Weights of a small GPT-style language model, trained from scratch on English Wikipedia: 2 heads of 32, vocabulary 635.
Each number is 500 + 40 x the weight over its row's rms, rounded and kept within 0 to 999. Layers, rows and columns count from 0. Numbers have three digits each. The size before them is the row's rms in percent of the matrix's.

# layer 3 MLP gate, 320x64, rms 0.112, rows 145-208, columns 0-31
100:551505500559416502464491491539493509486455553568523474461510468552501540532510451528521433452509
102:508479457473448472492509475476506517495508498529391547521452538425473540445450555454495498419502
107:480481542510529460490476482465454503527560513526455457532535520468528438387433487442488531526552
088:528469522517479609527561543478571501500558526546474557537490590436487499511512496494472461521516
098:507479512593475521482524505491449436509588499556487426528467537426492557463512459499572505518497
108:514467510466497533457488488439408488548546503520506486505482528446567436560546442544544552513530
101:550489489545479456468476501469540527441490461512534494469490582457560588572516531534456515576545
109:438518487509470570533425511492493488504471553555463542479438493408598488501472496475480510584508
097:470492472482496512487510562527484503469471443458502454456498479566518590556448541497478485528558
106:570530511566456533558445461522435474531517496494448464519550532465537466490515507505511486557484
099:526534471490429471446460523523527484552517505508481512541551540513489524610557500470557562528468
098:532531437537504551526498460471503468580453455517524487538483465490499534527422472461464501528515
087:444491464526496432439505543460523514510523462500427528512502542492547536509564440551503471534509
104:443479519536481499486626458456521462465489500529535485526474528417547529505570484454453478496514
100:514529484554467594543480516500426527507544479465446531482492432530510537511427509451514398531541
092:486471536499561447507490501440476432436546423528535455470544516492481574500480436499512447478524
097:564444557532470507507490481503441472501452534478524531569520617412501570462544468559544449473533
098:532562505542464421468439488505507503501482492492472458574492558604512498563470473471568479509551
095:475559465439475482540492513485499505555564535540509483446542520442479537506456417541495430451528
103:487540567548521456475498550555457499530578488543518447571521501483444460435512507431561507481561
095:499508429523476461478521451466522493480469566548539525521503543522585502562644507500475523497525
103:549466562494479471525497503569527507482470546510499480448573477465491553474518502494566528515470
095:509424474500467517457527505551479460520569540533533483519483475528459447451561511564541466481417
103:479515500519468436528531547521494464492620553532474478454442495451511525546475408488462459505525
100:542478550533473452477502498474480535471554484552493529521429485554519496464460507531532560531461
102:486531435548506509486440450535468457468528530456526443528478553510509551516555431504447474521461
100:558408478574518458539446505447484513510517518582517428466493470545519608577468502483474528483528
094:491411521487485499524425527520538520487516517409516475449485533557443490503509503529459485440530
109:546438517506523422539414427522509587570539475522498432556502469512483570573504477487455570499538
097:454505474510503522486519459505507541445533584519488527470463504458519532531496520473581474477578
103:504509515517475579499468523518541514523476564556493460484514609520614537547475556528531602435519
098:489480444517486418492561469543496500541500543485547443558482448486481460536520475552542535500452
096:471515536537496497493469505490472447496595575524459473484462519477466492516502573474496431588457
090:521494547548519495521419517519512540518547539419496480518471539496445472570533495468428468435534
089:454506521506430551523513599532462530464465577505480476493433436480519539488409472468411518490463
101:454476545540399502525525536493506479516543448400457576509426512530460548558483470431487462490443
104:538451547494488475522471508497532492497539479494471555457464506471519573511406504506470483475555
102:531525412573503539505491452505457516379542500515457414528485474532485525560544507517501551487571
100:432505549582514477498496611473498474526480524483513499489591554564461452503467458465467450477522
106:523403484477513481542477481515488498484508461460495551595502468486525553580462489565467472472547
092:498491539526518502516425478429466534474519548483505488532480434493477473481496507472478535580589
109:438451543522508451503542513449485446494478511547495531525588517494456517509472491573447494501451
092:465509492483505463554420567491591498429490563489535498455529511458467548498526474491471464483500
104:499496501562584543520495507457545566480555533441460546509539521531438487517579506546501443532512
101:530499423526419492449478524483589474523493513480570470521502450517518510473565553517540566428507
114:562458487538508498427432467480534466481553510530457510546514499496450462500507517577518530578472
093:495490522448520519501469491485515475536559551492404476490479431501523539513445485554494472505520
096:460508497570481543553468490488423519531495529499531461483482493515572561409521486525552444474560
104:486468501452529493534419482419501473485501470502468469577523543482572513553519473506502446508518
089:528481483581505464482511541441496526536444461443561473543527474472559539505567476476504488453561
113:543533546513433482470463488519561472451402549443459449591450498497546505489462534541463585456549
103:535523510562418501517430498537482485522440503516517500506584526523542463532510510435461460590508
098:515485504527463521517511574481543524403505536555504480499427536485518500512514515546463509505448
093:518556475541506570480505506463512530517539584557530502582439544430563516472511514471500469484427
102:552439595513501458544478545446492528499499524517529462425495525453489539565524500510556489494527
106:432431442525498503476508576550546514528464530512525483511507499506487442535521596467436494531486
098:531568530579464512482506566554526494520505476507494383514514461499488438519571520495568492520523
099:506523564514426496446515506575482489472517480463548468501487464474522503472532564498396564556535
119:477475527434524507473482586473533482499569521495484460546491517520474452527538555455509583572470
088:508483497487451487479531537450444553530544448537452499546466548566520463461406518493474457488455
102:467517516487500452484467449532492463501519545508509521463537431428484557516477452592529564570515
087:540437484476441495508494491517436401508496552565548492548460461492479442466526501521534634555543
094:517446525481502567504520523484504480494479449517502497485483445521500496567482422503555516514563
097:514475505511491524523505483458511498536485469470481444547473491445442553533514502440475590564489
# layer 3 MLP up, 320x64, rms 0.104, rows 145-208, columns 0-31
103:491509477474471488491552518449487555499558553525493491506424495538456538437570527507537498518477
105:496551506490510528555485509526500562493494528551555492509478441498463467564477474509573463494515
100:525518509452424487499402438530508468442503537470447507578451399492569537459542501498511508517527
106:445519500475495522457431538482526455508452477524583520547491537507521507493489485486561573496555
102:494540494510499553429448458500477484450544504503484476494481524478500509460550474468501515492496
099:478447403501466537471506463458418505435527537453472574467472598500517503475434504502483503517459
106:497530475526564513511466505584533500458466535479430562511509520477451501471550528492506593484560
111:465452496465432481479542532439545497408518494556548532464532465559502540541499461549474513565487
101:564472515474514548513467511497469491430487536524487502432559519491476525549515517446542512504453
109:480489512552474511431478483487506524581488509518483499541447496595583511470489574421513524506439
099:432482449441475480431457466584501491510528508465446518478464546482535526555460526495437473478454
114:500509514485502473496449467489547481474463526517513518515425528505476443505448498521528417484508
085:421530422549511503512499487525491601530452526536447513501488456532582515539444429484501423518477
092:553486511507511502461500477491454476457463466490520487437432464453440517518555515544561565466589
098:539596517413509564571473547506473488487523435528493494447463495531486534482514549471505494507506
108:478501474514560593498518433515469446545450518553469510485498471554566482565456447500467510515458
103:441527481466609504447537518516493544497477579469490504512525487485455488567522471484512579461549
104:443476477546513459403469480436516553502541424523550492528516517532483557444547543557499494529497
098:472462527533552477548541508437491492519438525493476545513451522487554521481472568401483521447523
100:527540500547524469540472440525426505577537481543464565482489469465519498535406513439496499446502
099:511501493514535470473544552508498445514446524472526466509505502506538456412524493483438531462510
094:479483470518431563536510452501502452514534487463517543500508423508510507431561450568470495467523
096:449477475434514523548575490497524418548487458486527474511534521446393456536501501499557540549469
106:567488520473422540467538345479524476537524555486513454529595520544489532547554554473513464510540
102:461513490464479522574633520545513523499518478476479484534450566494458495462520462427542470530495
097:434530491477534468472487488429507545512490476536492525418500546464493442600522527451501495446447
093:469448449465469499450523447443402470502519415551491479472492549512516509532473506533453489429513
102:493421548479525437477422540516531540505440515523452473467550506489513584435538420523502559500417
102:480556474530537514476461495484498544493493481478505426598531464529559530486451525467488576524535
091:510457517440538464487537508517528377496528437494494521482550532518505493431491438509465501557442
104:476510533490530488486485496438528545492495509534539505453433448464579564521574473520454490508502
098:506449566489548454464542443413502517458488510498602534528393492483567540459461486487529546527508
086:454502431521488501477456486561491519491513504490549532500440439542551458547527451465444494492527
095:453532504527513512480509492502413526429492515508523430548524458495520554495519442514536527440503
087:484530516520531545539503482542491436577468495581521521439528575510510492485520508491531540493544
096:517539517475507445560472498481599519519459454503451513456532430507445518475564473497518480538566
103:439484484485503506505522507491562513459485498519507554517469500477477537571505492574475559488561
098:457469462458519511508529492443542505453488547476596476472516472586419597543534471524479463500488
090:489523444520421477540510480486548445529483546523560469491541494513515501468550486473445486470467
110:519527553530557472477467471412594462506462494517453469439426470449470483441534476424504457528454
094:517528427477449420522510553481514521587509503529468510494487483511541506481528482499494527452595
104:500511439547472466434431485489557462517479495590501508475536452526509434489432521498460587504442
103:525479454482512542504482477475470479553439487554599528490523498458430509535473497544496507517499
105:491477515410474491554518540494480505492545442588472478488517466484438481454517511461392476477525
101:519454463562483471494474445480536491493465500465518467518535486521475498490451505513484496526523
103:532471489542469507514548429500507509508494469472441582515539524546502524485412551485477503537535
099:502501566453501526391544529551555504580544479479502549446500503562548534434507542456506456518523
094:530484414488534424574459476486454446491551482517474562553516544438488486489446494510533519501509
103:471481546459520457513545547476526557539459457539492432495538595596440534531489460573521501501515
107:428493473539537522457514540531474537472508507446431492497539471541577528451494452630524557436516
103:520503468509466464498512449448542485511498470496533485496482398431531491430543507570530509506535
106:492477404533450496456492472450489480500501462517464447426463471477516575458523557544545478494522
100:530495496503493493563560480504475460479477478528436454503578571509480506492469492521502532477399
105:541498467493479513478513587476588585459452488507400451503566499598534530521500506552418457496541
097:477575513532516475519472425438547491520504475490514463492532411530522416427467500545448574506537
101:427581497533446554513549518453482515564495462515562504433463531498434512553509438490488560532484
100:462441456574603506423472491514466501396549538502528514472448553510489558515468554549487486506497
096:466475504484486557556491472526567554488463443472511490553526592544571525515521515556546414465564
109:488546475521541528462459498463536501477533565549491529481490493475445506513612507494536479540488
089:456468472491465531462467484558511525406534440478432570472563495510487524476490550570433536502497
104:540426532550499527515556489532544499553489463511439505420453510552464495456467466509445514466443
096:490477566542471523467497514476472434491482452491434557506452478550514516472527572525518518594462
097:505456502463455502544547549516467505490464458556544471598479439474556491544485467587541580504524
097:512545487454466515452496454499494479460463419421563485415444491499572555488521567520514483489515
# layer 3 MLP down (transposed), 320x64, rms 0.193, rows 145-208, columns 0-31
093:507503467478469455544537485554494467458470455570430463582526478505484478495440558501478505469523
102:527456517483457547487468530474541448539523461500473606434502538428464493471457499458527452528429
105:492452511516415491478518544465418530525486521464499519471509539536523491520458566507499459520436
098:560463468614514544452494531537472489554521449493501433576526453484473488519505473509453447497455
101:502485465478538492512486556433573503499503510548502484531510488490447592510521533500576476497519
105:549501611482472495459479494565454411438527476524477533437456530455504537534507586495553458493507
105:515565492484392541486532531591534557462520489480468562512470492471538501532470447460494490480466
105:434509531567476465561432526471553546470458493536456525479460552451558482488524566546484546450487
098:470535505469505422495520510459395531481490481489493438475527435527484429467496480530472467501465
105:479467479476552507490518497478486474527500501448555512455539486483576431513489533516493482475610
100:480464595438487470532499619580523527491563497570557526499513538477517392493453413476470513515497
108:487560511468506497511562513515413501473528467538578528500499468546508500557506490477522509565432
087:534429442495471517558559464470600483528541498507497490450488458538515440522485495534470491451473
103:543456458519478509492401463518569516481431495497521500426507504483484539508505506515500541493471
108:507515541523473505487530521492495520516431513579504523464460464454599527519531417560537490525558
102:466530510512481456438561521533440529468458550380479494551502521511519474480531512467469529490446
099:470513483514509497457464530491481332565533526504520483525534542491461458516469445505511476538419
105:425535500441499444555520468510508444434553492451490513518460490454476473570480527460385447511443
099:539506511554506461375456527525468435441424528539529471483490468482456544551522555502516531549546
097:609527483466537560485553475519523505520556559486466480513510478524463437549470462480522527423532
098:458542483508525437431479494482470496463441525489463532457493480545505457453492482466516553501525
102:470553436541556424475488527505545529472472519528504553539500462481435465460539509509459508491542
094:500503511435473561466457523521580469448495505540486546549490453427481496467520569554476509477489
104:495511524544593517488525578584527550460471403524469485509510529467486568537540521538484522459471
100:539455492489483531496476501503524472523490461516564457491549497454565498554449425507460557455518
096:509444467583536510565556486531529526528499562523518528471476472469561539527481385572504504512511
097:558492528491498439476431547489553519485556452496493464513451405510494453523455490456486507511444
101:478485562554548506492443497534514622526512478474507469450515475558488416531510501424505502453560
097:516489496444506455568562505510486491491476478495492517515518475517563446502462523502529499446488
095:584465479536447454450520570547530531550474495527583463501524445449469527499515554442490468459473
098:522501510491488492574549531490533506520490468575518416521530539504485462531497511487501475500555
097:460518434533533478481453478492534526488466451486456464544585498487510495566474478474414475495444
095:582476482466497462436468520483525406547527523462503573475511444529528467522534473536459441495491
102:482525502586509514544449497513462536518462475471483450490423504568489462507456544476564543505459
094:455541449479503557549552510570484451543527487482489486505462436581441525590458565470522461499525
095:435461551614518542543570514474520578440533441476483541509484479461497483513490481444514539483512
101:560506462468558506467545542570535479522530523396528514511495474451501547501545567484496452526471
102:535479495493564537553536513537503432429499450516454554495466440508512506508478467420439502438536
091:537475471419518478538529531500542550538542504453528451476543464536518516535495492496475493494485
109:495453461472454497537420442507473527517533472490544588502551512527502494529480472514532512543534
097:509483534510517551543456407505549501572477539475494544492474518549543551504538597533487496495484
101:561489484563494501521575485439543478515576489464490549471464471477535484561525455423489523540530
101:508445496497492534522444498418503476443542501452508458510532408580476497590491449531469527424510
094:538513541541575494484444492510477489557443500537440424501505487445538486494479440492489432496491
096:530484487558520566541524478497521554574481514432486528495501469581508465509465479530442497506509
109:520429586487472510416538486529450484484452551494491548487471495505519496524513504494503524549548
102:524468516522494502474542468479503453524487518450482484496442465504500460489482540465517451599436
100:543451530543447523410534496467531510523479443548538489550514494434521449529458447494436468475441
098:443509453481533514531424492497567572492476471434519478517484480465546428521477506490559591534409
103:466548474494470463545476393479496504485453539471593527522473482514481487476504535458575414514491
104:467511494530566565437524453448464556488441499483520511464534529472570495586457462512515526519527
106:501548590513457502494453482429496556512499478514566521523445537464550447521476504451466540473413
100:455528543496503517525477516471454477521468435512480480479468457586478501515580435551465559487555
101:535499542454491576514482475507494414494590557540521522471469553534435530470491488507513387473540
096:521429575589496520514483509501561504446452533439478459427470505580457484467419507533505509518463
102:495440586521483489500491547458584505505458527427488467482478490560436449517551430516511537474497
102:481446555501496472536452377491472459499477541510482503486534485541571520568510557507455500492469
106:485524511500450522540502527493460461540432507468601520506476421444515520468499503495472543482452
108:484495474517578491540506576509504562451460459482431465511452463499557589512491510440510514521476
090:485436478401468506613522485473536541534418444486521510572490490468558496490473486503577457551440
109:526465536473527523557572482481425472501574510427489506557509491479508462463500505510592512488476
094:520524428544529497510511520513541571541533503531484492589537552512555519413534515507461451475530
099:407482478465600491506509489515522500489496433433449570450425521451448508525497482482464463536454
099:492500483553518485441506469527491538484501508578444455625470492473444555478524441503458579481534